python train.py --n_layer=14 --d_model=96 --n_head=3 --n_kv_head=1 --head_dim=32 --d_mlp=384 --vocab_size=8192 --activation="tanh_gelu" --norm="layernorm" --norm_place="pre" --norm_eps=1e-05 --positions="learned+rope" --rope_base=500000.0 --rope_fraction=0.75 --qk_norm=false --attn_scale=0.177 --bias="all" --tie_embeddings=true --parallel_block=false --init="uniform" --init_std_qkv=0.051 --init_std_o=0.0 --init_std_up=0.051 --init_std_down=0.0 --optimizer="soap_variant" --lr=0.00676 --beta1=0.95 --beta2=0.95 --weight_decay=0.034 --lr_head=0.0137 --grad_clip=2.0 --warmup_steps=200 --schedule="wsd" --decay_fraction=1.0 --decay_shape="linear" --final_lr_fraction=0.1 --batch_tokens=32768 --seq_len=1024 --doc_mask=false --train_tokens=125700000 --steps=3837 --dataset="wikipedia_en"
Each number is 50 + 10 x the weight over the matrix's rms, rounded and kept within 0 to 99. Layers, rows and columns count from 0.

# q: layer 10 attention query, 96x96, rms 0.171, rows 0-8,32-39,64-71, columns 0-95
# k: layer 10 attention key, 32x96, rms 0.17, rows 0-7, columns 0-95
q0:55 71 33 61 48 46 47 58 54 49 36 50 62 28 60 56 63 49 48 46 49 42 59 28 40 44 68 48 56 55 46 38 39 52 65 67 66 51 72 71 57 46 55 56 46 58 65 44 42 45 63 69 45 36 42 63 51 49 42 59 59 35 48 45 38 32 62 43 47 43 56 31 61 50 43 61 43 52 56 62 49 47 54 46 36 60 38 49 47 49 53 69 54 29 43 43
q32:51 50 51 52 48 52 51 50 53 48 52 49 52 51 50 48 51 48 51 53 50 53 51 46 49 49 50 49 49 46 51 51 51 50 49 51 52 52 47 49 52 48 48 52 55 53 51 54 49 50 51 51 51 50 53 52 48 58 49 51 49 45 50 52 54 51 49 51 55 50 51 49 49 49 49 51 50 52 53 52 48 46 51 47 44 53 51 51 49 50 53 49 52 46 52 46
q64:50 65 50 72 44 49 45 66 65 40 44 48 57 54 32 62 61 37 48 52 43 45 50 31 55 56 56 37 58 26 58 55 52 54 59 40 63 50 41 51 58 50 39 58 40 53 42 63 52 45 49 63 39 53 45 62 53 48 40 56 67 43 55 45 37 55 31 50 59 52 45 34 59 40 48 47 51 49 63 33 65 55 45 48 26 47 59 43 40 33 50 58 49 48 36 33
k0:38 39 55 48 50 49 46 45 46 56 46 52 50 49 54 52 55 50 48 52 48 49 53 38 42 52 48 51 47 45 59 45 39 42 48 48 48 44 53 53 50 44 49 50 53 50 48 52 54 59 50 41 57 50 51 54 53 35 51 55 42 53 50 48 52 55 51 50 53 55 52 48 50 51 53 53 63 57 50 50 47 47 49 61 55 50 53 59 48 49 55 57 45 52 49 53
q1:48 43 47 42 47 49 43 49 55 39 54 40 39 71 40 61 44 43 55 37 38 42 43 56 50 49 48 53 42 40 49 49 50 54 47 45 56 42 41 56 66 47 53 58 43 52 35 50 58 37 45 39 60 59 48 56 50 52 64 34 50 35 52 66 53 62 52 51 64 53 52 54 43 56 56 41 52 42 53 41 37 54 49 62 51 47 50 52 47 46 45 53 67 65 55 49
q33:55 50 49 47 50 49 49 50 51 50 47 47 54 48 49 50 50 51 50 49 48 53 50 48 50 50 43 50 55 52 52 53 51 49 49 51 51 49 54 52 47 50 48 50 49 54 48 51 53 48 50 49 49 47 48 48 53 53 48 53 53 48 49 47 50 50 45 50 50 49 53 46 46 48 51 50 50 53 46 48 52 49 47 48 51 50 51 52 51 49 50 48 49 49 52 49
q65:64 34 36 35 51 48 63 59 33 54 43 44 53 82 34 35 49 57 57 45 38 53 31 59 54 57 56 73 61 58 41 36 62 51 43 45 68 60 47 43 41 63 38 56 67 46 52 54 46 32 30 59 39 51 45 29 54 52 46 43 37 41 57 55 62 56 74 58 47 57 40 50 40 53 50 37 45 55 32 46 52 68 32 48 73 42 60 47 50 60 45 42 53 63 63 48
k1:50 46 46 56 54 47 54 48 51 48 47 53 55 48 49 44 48 51 53 48 50 55 46 44 40 39 61 50 47 51 48 44 42 47 54 57 53 47 51 49 45 47 50 52 49 37 49 47 49 49 49 54 55 56 41 54 42 58 54 50 49 43 53 48 46 55 53 57 54 52 58 52 55 47 59 45 51 55 54 51 50 54 47 48 54 48 54 49 50 43 53 52 48 48 37 45
q2:44 64 44 48 42 38 62 54 57 43 43 56 42 43 31 56 51 43 66 43 42 44 61 49 44 51 59 41 39 52 54 37 38 55 61 65 58 51 40 60 50 46 45 60 43 42 37 52 50 41 68 56 36 48 46 68 30 59 53 39 56 29 54 48 46 47 58 42 50 51 51 56 54 51 39 62 51 42 59 53 53 42 46 57 40 64 39 56 49 45 45 76 50 38 44 36
q34:51 50 49 55 49 56 47 55 52 51 49 49 53 48 50 53 48 50 49 50 51 50 50 50 49 50 52 47 51 46 50 55 54 49 49 52 55 50 51 49 51 46 48 50 54 55 49 53 50 52 51 48 53 51 48 47 50 54 48 48 49 46 48 53 51 47 46 48 50 48 55 49 47 49 49 52 52 52 48 49 47 49 49 49 48 52 50 50 50 45 48 52 53 46 52 52
q66:50 63 53 71 36 52 58 61 43 46 42 51 59 42 63 30 59 45 50 41 59 45 49 50 40 55 65 35 55 47 63 66 37 47 70 48 57 44 52 54 64 34 51 56 43 47 44 61 52 42 72 49 59 47 65 50 54 56 48 56 61 50 52 37 49 45 55 36 46 37 42 57 57 53 46 53 43 72 55 43 55 29 46 46 25 50 36 36 50 38 47 58 59 34 38 46
k2:44 47 41 41 49 45 55 42 47 53 60 51 50 58 47 51 40 50 56 52 56 61 51 44 49 39 51 52 48 51 57 37 50 49 52 47 46 49 48 57 38 53 57 48 47 43 52 48 50 52 48 52 51 51 40 55 48 47 52 51 49 48 56 45 57 52 46 55 56 51 45 54 48 50 59 43 46 44 51 54 51 49 44 53 51 55 60 45 52 47 49 47 49 58 39 42
q3:60 53 57 34 49 50 57 57 48 57 64 29 56 74 28 50 44 39 58 45 45 62 45 56 52 63 31 30 54 66 64 44 59 57 35 36 40 51 27 55 57 61 18 52 56 44 39 60 56 53 43 33 57 75 41 51 51 32 54 26 56 39 50 65 74 74 56 45 67 64 61 62 37 62 45 42 56 44 48 25 59 44 39 58 52 33 43 34 60 47 42 44 42 51 45 40
q35:51 45 43 46 55 50 46 46 52 52 51 51 51 46 45 51 51 49 53 50 48 52 50 52 50 50 48 47 53 54 48 53 55 49 48 45 46 43 55 49 48 52 48 47 49 49 48 48 46 52 46 49 51 47 51 49 51 48 46 50 48 46 49 46 47 51 50 50 50 48 52 48 51 46 50 47 52 53 50 50 53 52 47 48 53 51 47 49 48 51 47 48 52 50 51 50
q67:58 52 51 56 50 43 60 65 56 62 42 47 61 73 35 40 56 56 59 44 34 51 33 49 61 71 50 45 68 60 41 50 41 55 44 47 50 51 37 54 66 48 37 58 55 35 42 58 40 48 39 51 44 62 35 59 40 61 36 46 55 48 54 47 53 57 59 55 50 57 52 35 55 45 46 61 40 42 49 33 37 52 31 55 58 49 63 39 59 50 36 39 64 41 49 34
k3:49 60 40 46 54 54 54 63 40 45 56 44 54 52 44 53 47 58 64 47 61 59 36 51 41 47 56 48 49 53 44 45 51 52 52 44 52 44 49 48 48 52 48 48 40 59 51 51 55 50 52 56 40 52 48 51 50 61 48 52 55 44 54 55 44 51 47 53 49 41 45 57 43 54 41 42 47 44 57 50 51 53 47 39 47 45 57 47 58 51 49 52 57 48 45 53
q4:60 64 30 56 61 58 75 48 56 33 44 41 53 33 73 53 82 44 39 30 48 47 43 48 56 67 34 40 17 72 74 51 27 55 41 68 49 48 32 31 59 40 37 64 61 54 57 49 43 45 46 27 56 61 52 69 45 55 76 14 61 36 59 64 44 51 45 36 50 53 59 68 35 54 61 53 32 50 64 13 30 45 49 57 40 63 54 42 45 44 45 47 32 47 53 56
q36:52 48 45 50 57 56 44 52 50 55 49 51 49 44 47 53 44 55 47 51 45 52 49 54 51 49 50 44 51 44 49 51 61 43 41 51 49 48 55 53 50 48 49 51 55 55 43 47 51 55 55 42 50 51 48 48 51 53 44 55 49 45 46 56 48 47 43 54 47 51 56 54 45 47 52 47 52 53 47 48 48 53 43 48 47 52 52 47 46 50 46 51 56 48 50 51
q68:64 62 27 68 50 47 55 56 68 52 31 47 59 57 62 29 67 43 58 38 46 47 41 56 37 68 72 48 59 62 59 66 48 54 59 51 58 56 53 57 64 29 45 48 45 45 41 59 42 43 36 40 49 50 41 50 54 48 42 59 65 39 54 36 47 39 45 50 46 47 47 53 57 49 42 48 22 66 48 36 48 64 37 32 41 52 67 39 59 39 38 48 50 49 45 47
k4:56 61 42 36 49 53 57 59 36 52 58 42 52 51 41 62 48 46 62 55 50 54 40 50 47 44 46 44 45 53 45 39 50 57 41 45 45 55 43 49 59 48 50 40 50 53 51 52 50 54 48 51 50 49 44 47 47 53 47 59 52 45 51 53 49 54 40 56 55 36 50 59 37 54 48 47 45 37 49 54 57 50 49 42 50 45 54 44 53 54 52 52 51 47 43 48
q5:50 47 39 38 48 51 64 51 57 66 63 31 55 49 43 55 48 57 59 48 56 67 49 54 62 68 30 33 55 66 53 59 41 57 34 32 35 56 49 52 56 58 27 53 58 35 48 45 62 58 41 34 57 60 47 43 48 53 53 21 34 55 56 45 47 68 48 49 61 50 59 55 51 51 59 41 53 37 45 41 43 57 63 45 52 31 51 44 48 52 42 37 32 56 60 65
q37:47 47 49 48 50 48 51 42 51 48 55 55 49 51 44 49 56 48 53 45 51 57 44 48 58 51 41 49 53 59 47 55 42 45 53 46 41 43 50 55 53 55 52 50 48 48 55 50 50 45 42 56 52 50 54 49 50 52 43 44 45 54 49 44 46 49 52 51 51 51 52 49 56 50 45 46 47 46 54 47 54 55 50 55 55 46 45 54 50 51 49 47 55 45 50 48
q69:48 34 46 44 62 53 59 57 64 61 67 32 63 43 38 53 49 46 59 48 57 57 35 52 42 59 56 47 52 57 40 37 52 59 48 37 40 54 32 36 49 60 50 44 52 39 43 40 39 49 41 54 39 44 37 45 42 63 56 34 30 48 58 44 55 74 79 55 55 53 64 49 52 55 54 45 65 45 39 38 35 56 55 56 60 57 45 53 52 49 44 42 52 59 67 49
k5:59 53 61 52 44 42 47 50 50 42 50 52 56 37 46 50 46 53 52 52 49 51 41 46 50 55 52 52 40 51 39 51 53 56 57 40 55 44 50 50 47 53 52 48 48 58 41 43 48 53 54 52 50 40 52 47 59 45 55 54 48 60 51 45 48 47 46 49 44 42 52 56 52 46 41 56 52 52 49 52 51 56 54 46 54 58 38 52 49 58 45 49 48 58 47 44
q6:45 53 31 70 52 48 56 62 58 29 38 40 65 57 54 55 53 47 39 30 63 32 28 52 48 74 36 31 52 69 53 59 42 51 42 59 42 53 46 64 69 40 42 53 54 57 58 67 68 27 42 38 47 69 45 60 37 43 42 23 68 51 58 53 55 54 41 46 49 60 59 57 49 59 78 57 45 46 51 29 11 40 54 62 31 39 51 36 65 46 26 59 69 33 52 57
q38:54 49 46 54 56 56 45 56 54 53 50 51 53 48 44 51 51 53 55 53 46 51 52 57 48 50 52 48 52 52 45 55 60 47 44 44 49 51 56 54 44 50 47 52 52 50 44 48 49 55 55 47 49 49 50 52 49 50 50 55 50 47 45 57 47 49 47 56 47 54 54 51 49 48 48 50 55 55 51 48 48 56 48 47 49 56 51 51 50 52 51 50 59 52 50 51
q70:54 53 55 46 38 47 67 56 58 58 36 42 28 56 56 38 44 53 63 39 56 46 21 54 41 65 52 47 55 50 51 54 47 45 52 35 43 55 42 50 69 41 59 38 58 46 30 66 41 40 48 48 34 61 55 64 58 44 32 41 58 55 58 47 45 47 48 51 56 57 73 49 45 54 57 58 36 47 35 46 49 61 37 59 41 58 50 41 72 50 41 52 68 62 50 53
k6:52 47 54 38 50 50 55 58 46 45 61 52 45 39 58 57 59 56 57 48 41 53 46 58 45 49 55 53 50 59 52 52 44 53 45 51 46 39 53 45 54 46 62 37 39 59 48 54 42 48 36 60 39 46 48 55 54 47 48 52 57 59 51 49 51 45 51 62 47 46 63 51 53 47 47 55 50 48 54 34 55 41 52 53 49 48 52 54 48 43 49 52 52 52 39 52
q7:39 41 75 43 34 47 53 49 47 64 68 53 55 27 48 58 45 45 61 67 43 45 50 66 53 39 59 44 76 46 32 36 71 43 57 44 41 44 60 40 47 56 58 43 57 37 27 41 36 52 52 60 42 48 43 36 55 51 36 66 32 50 45 47 63 59 73 72 49 56 59 37 41 55 53 54 82 43 42 61 58 51 47 45 53 41 55 59 39 47 60 37 74 54 42 35
q39:47 45 48 49 51 48 52 35 55 43 57 58 52 50 42 49 57 49 57 46 52 62 40 47 61 53 41 49 50 65 48 54 40 49 56 46 38 40 50 58 56 59 53 46 48 46 56 55 49 42 35 60 52 46 55 45 58 48 50 45 39 57 48 37 46 52 49 51 54 50 53 41 60 48 38 44 46 42 57 46 55 50 46 58 53 40 45 58 46 48 48 44 52 39 47 49
q71:36 32 65 46 45 66 47 41 42 51 63 52 41 29 42 55 57 36 44 69 60 63 32 51 56 55 45 60 56 56 45 32 58 38 50 32 53 46 62 45 43 64 62 50 56 49 46 28 44 51 48 62 61 45 53 46 55 59 58 58 33 38 44 44 50 78 66 60 48 59 57 53 35 38 43 43 66 45 50 47 54 62 70 66 42 51 38 64 47 52 71 43 50 38 40 49
k7:52 52 69 54 54 35 47 47 60 45 39 54 47 48 53 36 44 53 39 66 50 54 58 46 47 60 54 57 46 39 50 53 48 46 55 53 53 50 56 42 46 58 56 53 52 48 44 59 42 46 46 52 53 42 51 47 55 57 59 55 54 55 47 48 39 44 53 41 37 52 52 42 50 50 55 62 49 61 44 54 47 51 56 48 56 57 49 62 42 43 47 47 42 55 50 40
q8:61 51 38 59 46 52 81 41 52 51 52 36 50 47 65 50 59 31 51 21 46 40 66 53 50 66 52 30 34 53 62 58 42 64 32 63 34 70 52 47 70 37 24 52 61 51 36 54 39 52 66 27 84 61 56 75 45 47 76 27 72 21 68 81 65 38 59 35 62 52 45 74 26 58 63 46 47 50 53 38 30 42 47 41 51 35 64 29 49 42 37 22 46 32 50 52